Part of a small language model's weights: 95M tokens.
Each number is 200 + 30 x the weight over its row's rms, rounded and kept within 0 to 999. Layers, rows and columns count from 0. The size before them is the row's rms in percent of the matrix's.

# gate: layer 9 MLP gate, 320x96, rms 0.122, rows 58-68, columns 0-95
# up: layer 9 MLP up, 320x96, rms 0.114, rows 58-68, columns 0-95
# down: layer 9 MLP down (transposed), 320x96, rms 0.139, rows 58-68, columns 0-95
gate58,099,206,214,221,230,175,188,139,230,216,158,245,180,184,226,207,188,228,98,185,200,200,215,169,270,205,224,226,230,227,200,176,155,213,223,207,243,217,209,206,154,262,190,269,189,198,183,197,196,205,200,159,201,203,171,210,159,203,208,211,231,169,231,188,163,195,154,185,212,244,202,215,182,247,213,188,204,171,202,185,245,217,172,135,221,189,154,207,147,220,192,240,215,241,233,203,168
up58,092,176,268,188,196,224,168,203,190,207,192,203,189,182,229,211,216,277,187,196,186,185,188,175,221,168,194,236,227,177,204,247,223,183,187,219,188,255,251,154,175,193,228,180,235,187,216,245,226,215,240,190,195,121,210,196,220,265,196,256,167,203,193,207,201,208,186,177,267,209,163,209,230,156,183,205,196,163,234,237,145,228,205,224,177,190,162,128,173,216,212,199,162,231,178,201,239
down58,093,196,193,160,109,191,200,133,163,246,187,233,217,196,198,101,224,197,193,228,222,199,251,168,190,193,198,241,179,219,220,158,187,226,180,221,169,168,202,224,189,224,209,197,213,220,216,207,192,239,224,182,217,182,155,228,209,191,194,209,223,210,204,222,201,234,211,147,147,232,210,200,180,162,223,235,208,159,232,193,285,197,189,174,186,152,233,223,226,196,212,190,219,181,209,170,264
gate59,096,266,197,231,195,229,222,214,150,190,157,207,204,183,224,228,220,195,247,210,183,230,138,207,241,202,238,154,197,229,219,148,217,221,179,187,191,263,142,196,243,201,201,186,185,202,211,220,206,265,189,183,196,233,172,165,196,251,158,218,201,146,172,194,257,210,123,182,201,204,203,169,193,203,167,196,231,160,211,200,184,286,176,181,172,182,175,204,197,231,212,176,208,172,226,216,180
up59,093,213,168,162,206,226,226,157,182,172,232,202,134,212,161,203,221,200,212,227,162,203,230,179,177,159,201,215,182,197,206,199,229,175,219,212,177,190,212,216,208,152,210,229,259,160,246,153,155,209,159,220,193,236,224,193,169,184,190,170,271,177,214,245,261,238,185,181,244,230,216,183,215,219,159,152,246,174,126,153,176,197,232,202,189,210,190,194,209,269,184,227,219,221,174,207,217
down59,093,200,260,230,174,232,200,226,196,199,202,192,226,204,203,199,174,216,176,175,167,213,194,246,179,169,180,219,226,183,244,234,182,177,165,257,218,167,215,237,199,196,173,247,165,181,225,212,183,179,230,230,184,188,205,258,111,213,164,181,234,179,203,165,174,232,240,173,225,184,229,208,184,172,207,147,144,219,203,155,211,156,274,198,221,151,196,196,218,192,214,160,163,207,202,252,249
gate60,110,220,142,197,223,206,154,187,212,201,291,145,220,159,184,212,240,271,224,260,184,219,198,161,238,194,209,228,193,182,197,189,148,159,198,230,223,208,214,170,249,170,205,233,222,215,227,142,219,229,227,215,215,192,215,205,170,200,193,217,141,217,235,214,226,158,184,221,208,209,231,205,195,150,179,138,215,231,202,233,192,183,184,179,243,232,196,197,188,225,222,220,165,246,177,218,240
up60,103,200,230,276,214,162,250,194,226,186,218,166,138,172,209,255,232,225,202,216,199,211,217,220,222,202,180,183,221,219,235,229,174,224,214,264,208,231,217,191,222,243,246,182,174,151,217,227,153,208,205,173,226,214,195,184,189,227,169,208,194,223,211,209,244,171,126,187,208,127,224,208,170,209,218,164,177,255,156,179,157,195,214,181,215,228,166,211,148,225,192,181,154,198,202,198,154
down60,102,164,223,181,200,235,184,188,184,212,207,245,180,213,227,160,216,205,187,167,252,208,241,222,181,213,164,190,217,216,190,184,226,213,176,195,160,224,197,228,156,174,204,190,250,158,184,189,260,207,211,189,198,210,186,194,246,189,163,179,222,190,215,161,171,212,217,208,241,245,224,109,240,220,168,248,225,151,186,174,247,203,192,260,174,165,153,245,237,160,203,202,161,142,238,168,198
gate61,099,189,214,210,224,227,204,257,165,167,188,168,201,207,253,200,180,149,226,195,210,187,155,146,202,235,185,172,190,158,222,209,263,200,228,210,199,241,192,187,153,247,258,156,261,144,184,178,200,168,193,208,232,206,203,217,206,187,190,224,239,149,227,197,202,120,207,213,172,216,191,234,246,214,245,212,220,238,182,193,220,159,208,156,171,240,158,189,172,228,168,170,182,188,231,201,184
up61,105,154,177,227,128,181,215,189,205,190,252,229,155,200,190,191,167,189,216,214,210,248,207,199,212,154,208,216,185,159,183,208,243,186,207,177,186,218,144,279,150,162,155,195,183,194,183,180,211,206,166,193,123,185,200,222,192,164,172,145,161,232,160,247,255,208,208,217,157,184,206,182,178,199,231,194,242,253,228,145,204,224,213,237,192,200,226,215,172,179,222,158,218,226,201,205,198
down61,096,189,202,184,262,156,195,204,217,195,188,264,181,232,166,172,178,247,198,254,176,204,189,220,230,225,212,230,209,215,244,191,202,223,153,190,209,183,215,188,193,193,188,265,228,184,180,193,159,174,181,182,204,195,249,244,165,125,163,207,197,225,232,185,181,219,188,208,157,224,203,140,220,171,207,165,224,163,195,181,176,234,178,210,260,191,197,182,180,171,269,199,123,257,192,205,212
gate62,100,181,162,173,219,131,215,183,211,250,246,138,159,160,197,231,264,173,197,235,174,259,137,200,173,195,217,217,246,249,146,200,212,190,232,182,204,208,187,188,192,186,175,173,181,203,221,189,140,187,244,235,187,216,235,222,145,194,225,213,167,243,215,187,225,155,197,193,202,253,252,189,194,211,191,198,189,206,194,245,184,213,186,167,225,231,164,202,168,204,196,228,179,230,230,159,176
up62,108,120,213,219,208,204,209,207,127,250,246,198,249,234,201,203,136,230,168,208,217,199,209,219,202,162,199,161,208,194,162,145,230,227,205,221,163,152,142,225,145,224,175,191,172,263,200,164,216,182,224,242,200,178,228,204,173,186,221,222,239,215,197,195,171,220,203,164,264,159,192,173,186,246,225,204,207,168,206,217,225,186,207,205,196,216,244,210,165,223,224,218,195,192,201,250,161
down62,105,217,215,156,151,183,215,230,289,229,189,210,234,148,171,263,161,195,248,253,189,165,188,170,264,210,209,203,206,179,239,199,159,178,186,129,207,192,240,198,169,178,228,217,235,179,226,196,165,241,170,204,180,212,201,162,183,197,227,216,198,215,204,186,212,212,190,204,195,200,236,198,196,172,180,175,226,192,244,171,242,175,206,145,280,197,186,149,190,199,216,203,227,215,200,160,170
gate63,105,146,166,208,221,189,165,165,163,193,205,161,190,145,174,178,189,199,227,193,177,157,256,206,249,174,143,230,206,195,237,177,221,148,183,169,178,229,200,200,225,199,184,203,183,208,223,238,202,218,201,164,278,181,194,202,224,205,157,245,251,177,189,205,193,251,246,212,244,196,157,184,256,175,134,196,203,211,197,194,232,193,189,162,231,261,244,211,223,148,204,183,210,196,183,172,192
up63,100,195,208,205,238,159,200,146,176,148,220,150,200,161,183,189,179,216,239,222,165,234,207,182,216,230,220,203,200,213,229,235,197,165,221,219,243,174,206,198,267,166,211,221,208,168,144,189,207,208,215,251,176,191,216,178,225,231,166,188,243,193,112,181,166,197,176,129,175,207,233,180,220,209,151,271,158,204,203,164,193,170,163,172,219,200,236,201,235,207,183,203,209,190,254,220,229
down63,099,214,146,199,178,177,221,184,191,223,121,162,170,272,197,204,219,193,220,159,171,221,173,260,190,229,141,233,220,223,223,226,194,291,252,157,232,241,224,178,211,192,204,167,176,204,228,188,216,143,196,211,197,177,198,161,170,169,179,200,214,163,216,177,203,221,205,207,204,186,206,254,197,203,200,207,240,226,216,174,270,137,211,177,158,233,210,205,213,188,189,215,209,178,190,183,172
gate64,095,217,209,187,167,199,206,208,174,253,148,191,195,191,228,288,202,192,149,220,212,216,215,249,224,174,175,211,223,192,227,184,208,215,222,148,236,163,172,191,184,152,222,226,189,161,192,172,164,205,256,203,210,273,237,213,151,250,242,196,232,140,210,170,171,223,207,247,231,223,165,204,187,184,217,206,203,235,257,236,196,151,225,213,149,202,182,193,216,209,165,208,183,172,205,184,233
up64,100,190,219,169,227,208,204,190,213,209,187,162,246,190,229,176,195,205,177,176,189,267,210,208,153,152,200,184,200,193,156,232,184,217,139,185,160,172,228,233,197,241,207,170,118,225,189,203,229,256,191,239,182,204,205,193,210,175,254,227,213,204,198,204,203,190,225,189,208,216,238,189,241,281,198,255,202,205,114,190,207,161,189,216,214,201,228,264,224,225,203,238,182,195,221,259,201
down64,095,209,220,235,170,185,200,219,210,174,226,212,158,151,154,185,185,180,183,174,154,169,164,213,277,191,198,188,250,188,139,191,239,155,209,233,153,254,202,204,226,200,197,238,261,188,185,183,224,228,170,214,167,167,248,187,170,181,218,182,187,245,218,244,220,201,200,190,182,212,250,186,202,209,225,216,242,178,196,209,245,221,205,144,175,219,168,223,208,221,228,178,261,136,212,216,162
gate65,098,248,196,200,156,228,184,166,162,203,233,201,215,195,239,206,187,208,227,203,284,208,240,214,151,215,238,191,179,255,218,178,200,195,184,163,210,213,171,201,236,216,197,227,197,187,137,239,207,184,134,212,209,216,191,179,218,242,173,171,142,186,177,184,186,252,152,239,240,166,243,208,213,225,236,183,166,234,168,219,238,211,151,213,176,260,215,190,245,177,222,213,177,219,234,163,213
up65,097,266,204,184,183,187,204,185,175,228,171,201,257,214,165,179,164,229,239,196,229,202,243,189,177,186,205,152,151,197,269,214,197,242,199,198,186,197,231,234,164,202,214,211,234,168,200,197,159,190,153,197,197,238,113,182,229,207,182,183,183,178,163,191,168,251,206,212,192,176,231,213,236,152,222,208,202,206,188,131,193,263,227,224,139,164,192,154,197,164,215,188,229,180,213,211,238
down65,097,188,194,224,210,211,200,233,225,200,196,165,199,258,182,230,247,204,205,133,173,230,177,204,182,166,163,184,203,221,169,203,184,179,207,196,219,174,207,200,215,163,221,201,174,214,239,186,225,176,229,237,186,225,254,244,209,140,244,206,227,220,207,215,182,168,218,205,160,182,178,219,210,200,173,219,220,112,237,217,142,197,226,305,114,206,224,210,192,202,167,201,178,198,187,205,162
gate66,106,179,185,173,247,175,214,241,197,201,186,250,210,194,191,171,248,166,174,220,196,178,214,160,161,196,207,188,235,199,187,220,193,165,170,198,158,215,187,224,202,193,150,186,176,158,161,184,291,305,222,185,189,210,208,200,231,172,199,208,194,170,186,206,182,216,188,239,208,220,260,206,209,228,272,214,173,208,121,184,188,172,208,188,174,195,187,207,273,215,174,198,183,178,216,159,194
up66,107,210,130,212,169,263,254,209,215,158,170,225,194,125,178,193,166,179,219,185,162,210,205,217,208,246,146,257,190,168,217,181,176,190,156,185,175,196,238,222,184,219,197,234,222,182,213,219,199,153,218,171,194,173,177,220,177,181,198,180,181,210,230,200,168,218,230,221,249,208,193,197,211,177,196,165,260,200,150,241,233,204,193,175,223,174,247,232,155,224,221,248,210,144,193,221,257
down66,102,195,193,181,225,190,173,249,205,260,205,190,153,196,151,142,223,249,216,266,204,196,205,185,260,172,159,196,235,137,234,217,199,172,220,207,222,164,228,203,199,206,214,142,196,199,222,189,197,232,232,225,243,175,219,173,250,172,226,165,247,181,200,194,162,210,196,256,227,233,214,184,216,225,191,206,163,197,192,167,212,200,173,139,169,176,240,195,200,168,183,175,127,169,223,172,188
gate67,092,183,166,162,165,171,244,135,207,230,201,208,240,151,244,172,179,194,174,213,233,160,212,222,190,255,219,201,215,220,200,236,197,141,243,237,180,200,185,167,221,238,157,164,198,194,248,156,219,179,192,210,229,266,173,189,157,182,229,220,197,218,234,232,211,192,199,201,221,223,158,249,143,167,164,193,242,146,171,181,216,220,188,206,183,154,193,260,186,182,177,227,186,221,198,214,216
up67,093,180,218,223,164,215,208,182,206,221,217,223,183,153,225,223,268,186,246,216,196,202,235,193,243,192,237,223,187,206,186,186,228,225,201,238,207,174,193,207,209,166,208,173,157,217,188,268,168,149,138,236,195,238,175,246,192,217,205,233,121,187,259,178,247,237,202,220,183,206,183,221,186,184,207,242,173,231,191,229,168,248,216,174,229,172,249,217,238,220,244,194,177,196,240,184,256
down67,097,222,219,201,160,150,248,197,234,189,160,167,208,284,170,174,163,188,167,163,226,219,166,174,178,228,183,179,209,227,263,223,170,199,193,159,213,141,240,200,205,169,238,164,170,224,221,169,197,224,218,158,190,192,183,193,188,202,210,194,194,187,259,164,131,210,191,180,208,200,192,255,201,180,226,150,230,191,210,147,229,255,233,204,205,190,194,220,208,207,234,237,248,218,158,225,213
gate68,107,189,216,200,205,231,190,221,237,204,200,219,190,186,208,204,184,122,218,276,160,167,273,156,235,212,172,238,233,237,209,197,196,197,143,206,214,263,210,226,188,207,239,229,194,134,208,245,221,236,205,151,243,161,196,204,180,223,174,214,211,216,190,136,199,212,161,250,219,164,255,215,203,220,195,201,191,221,224,202,170,173,202,169,176,192,177,222,192,220,163,210,166,174,207,136,203
up68,099,188,213,158,149,180,171,179,232,173,190,226,191,225,226,165,173,171,201,167,241,213,154,205,180,237,205,229,233,196,187,187,190,155,264,221,211,220,148,241,180,158,186,223,204,231,225,270,246,191,179,251,238,209,192,255,196,248,181,194,195,182,250,210,193,211,207,268,171,197,145,176,179,187,241,207,150,204,162,238,215,176,200,213,221,203,197,234,198,207,193,245,171,238,215,140,198
down68,100,203,216,164,223,225,132,226,178,184,240,206,192,173,218,231,248,160,214,244,219,214,217,210,183,200,228,221,230,163,210,213,255,196,244,177,233,201,239,192,213,198,156,199,235,260,162,203,175,182,216,99,184,201,176,225,196,193,215,186,186,226,192,188,219,184,187,172,220,188,214,216,201,184,218,167,222,187,220,226,105,231,219,157,163,162,154,210,148,193,196,210,245,184,249,172,180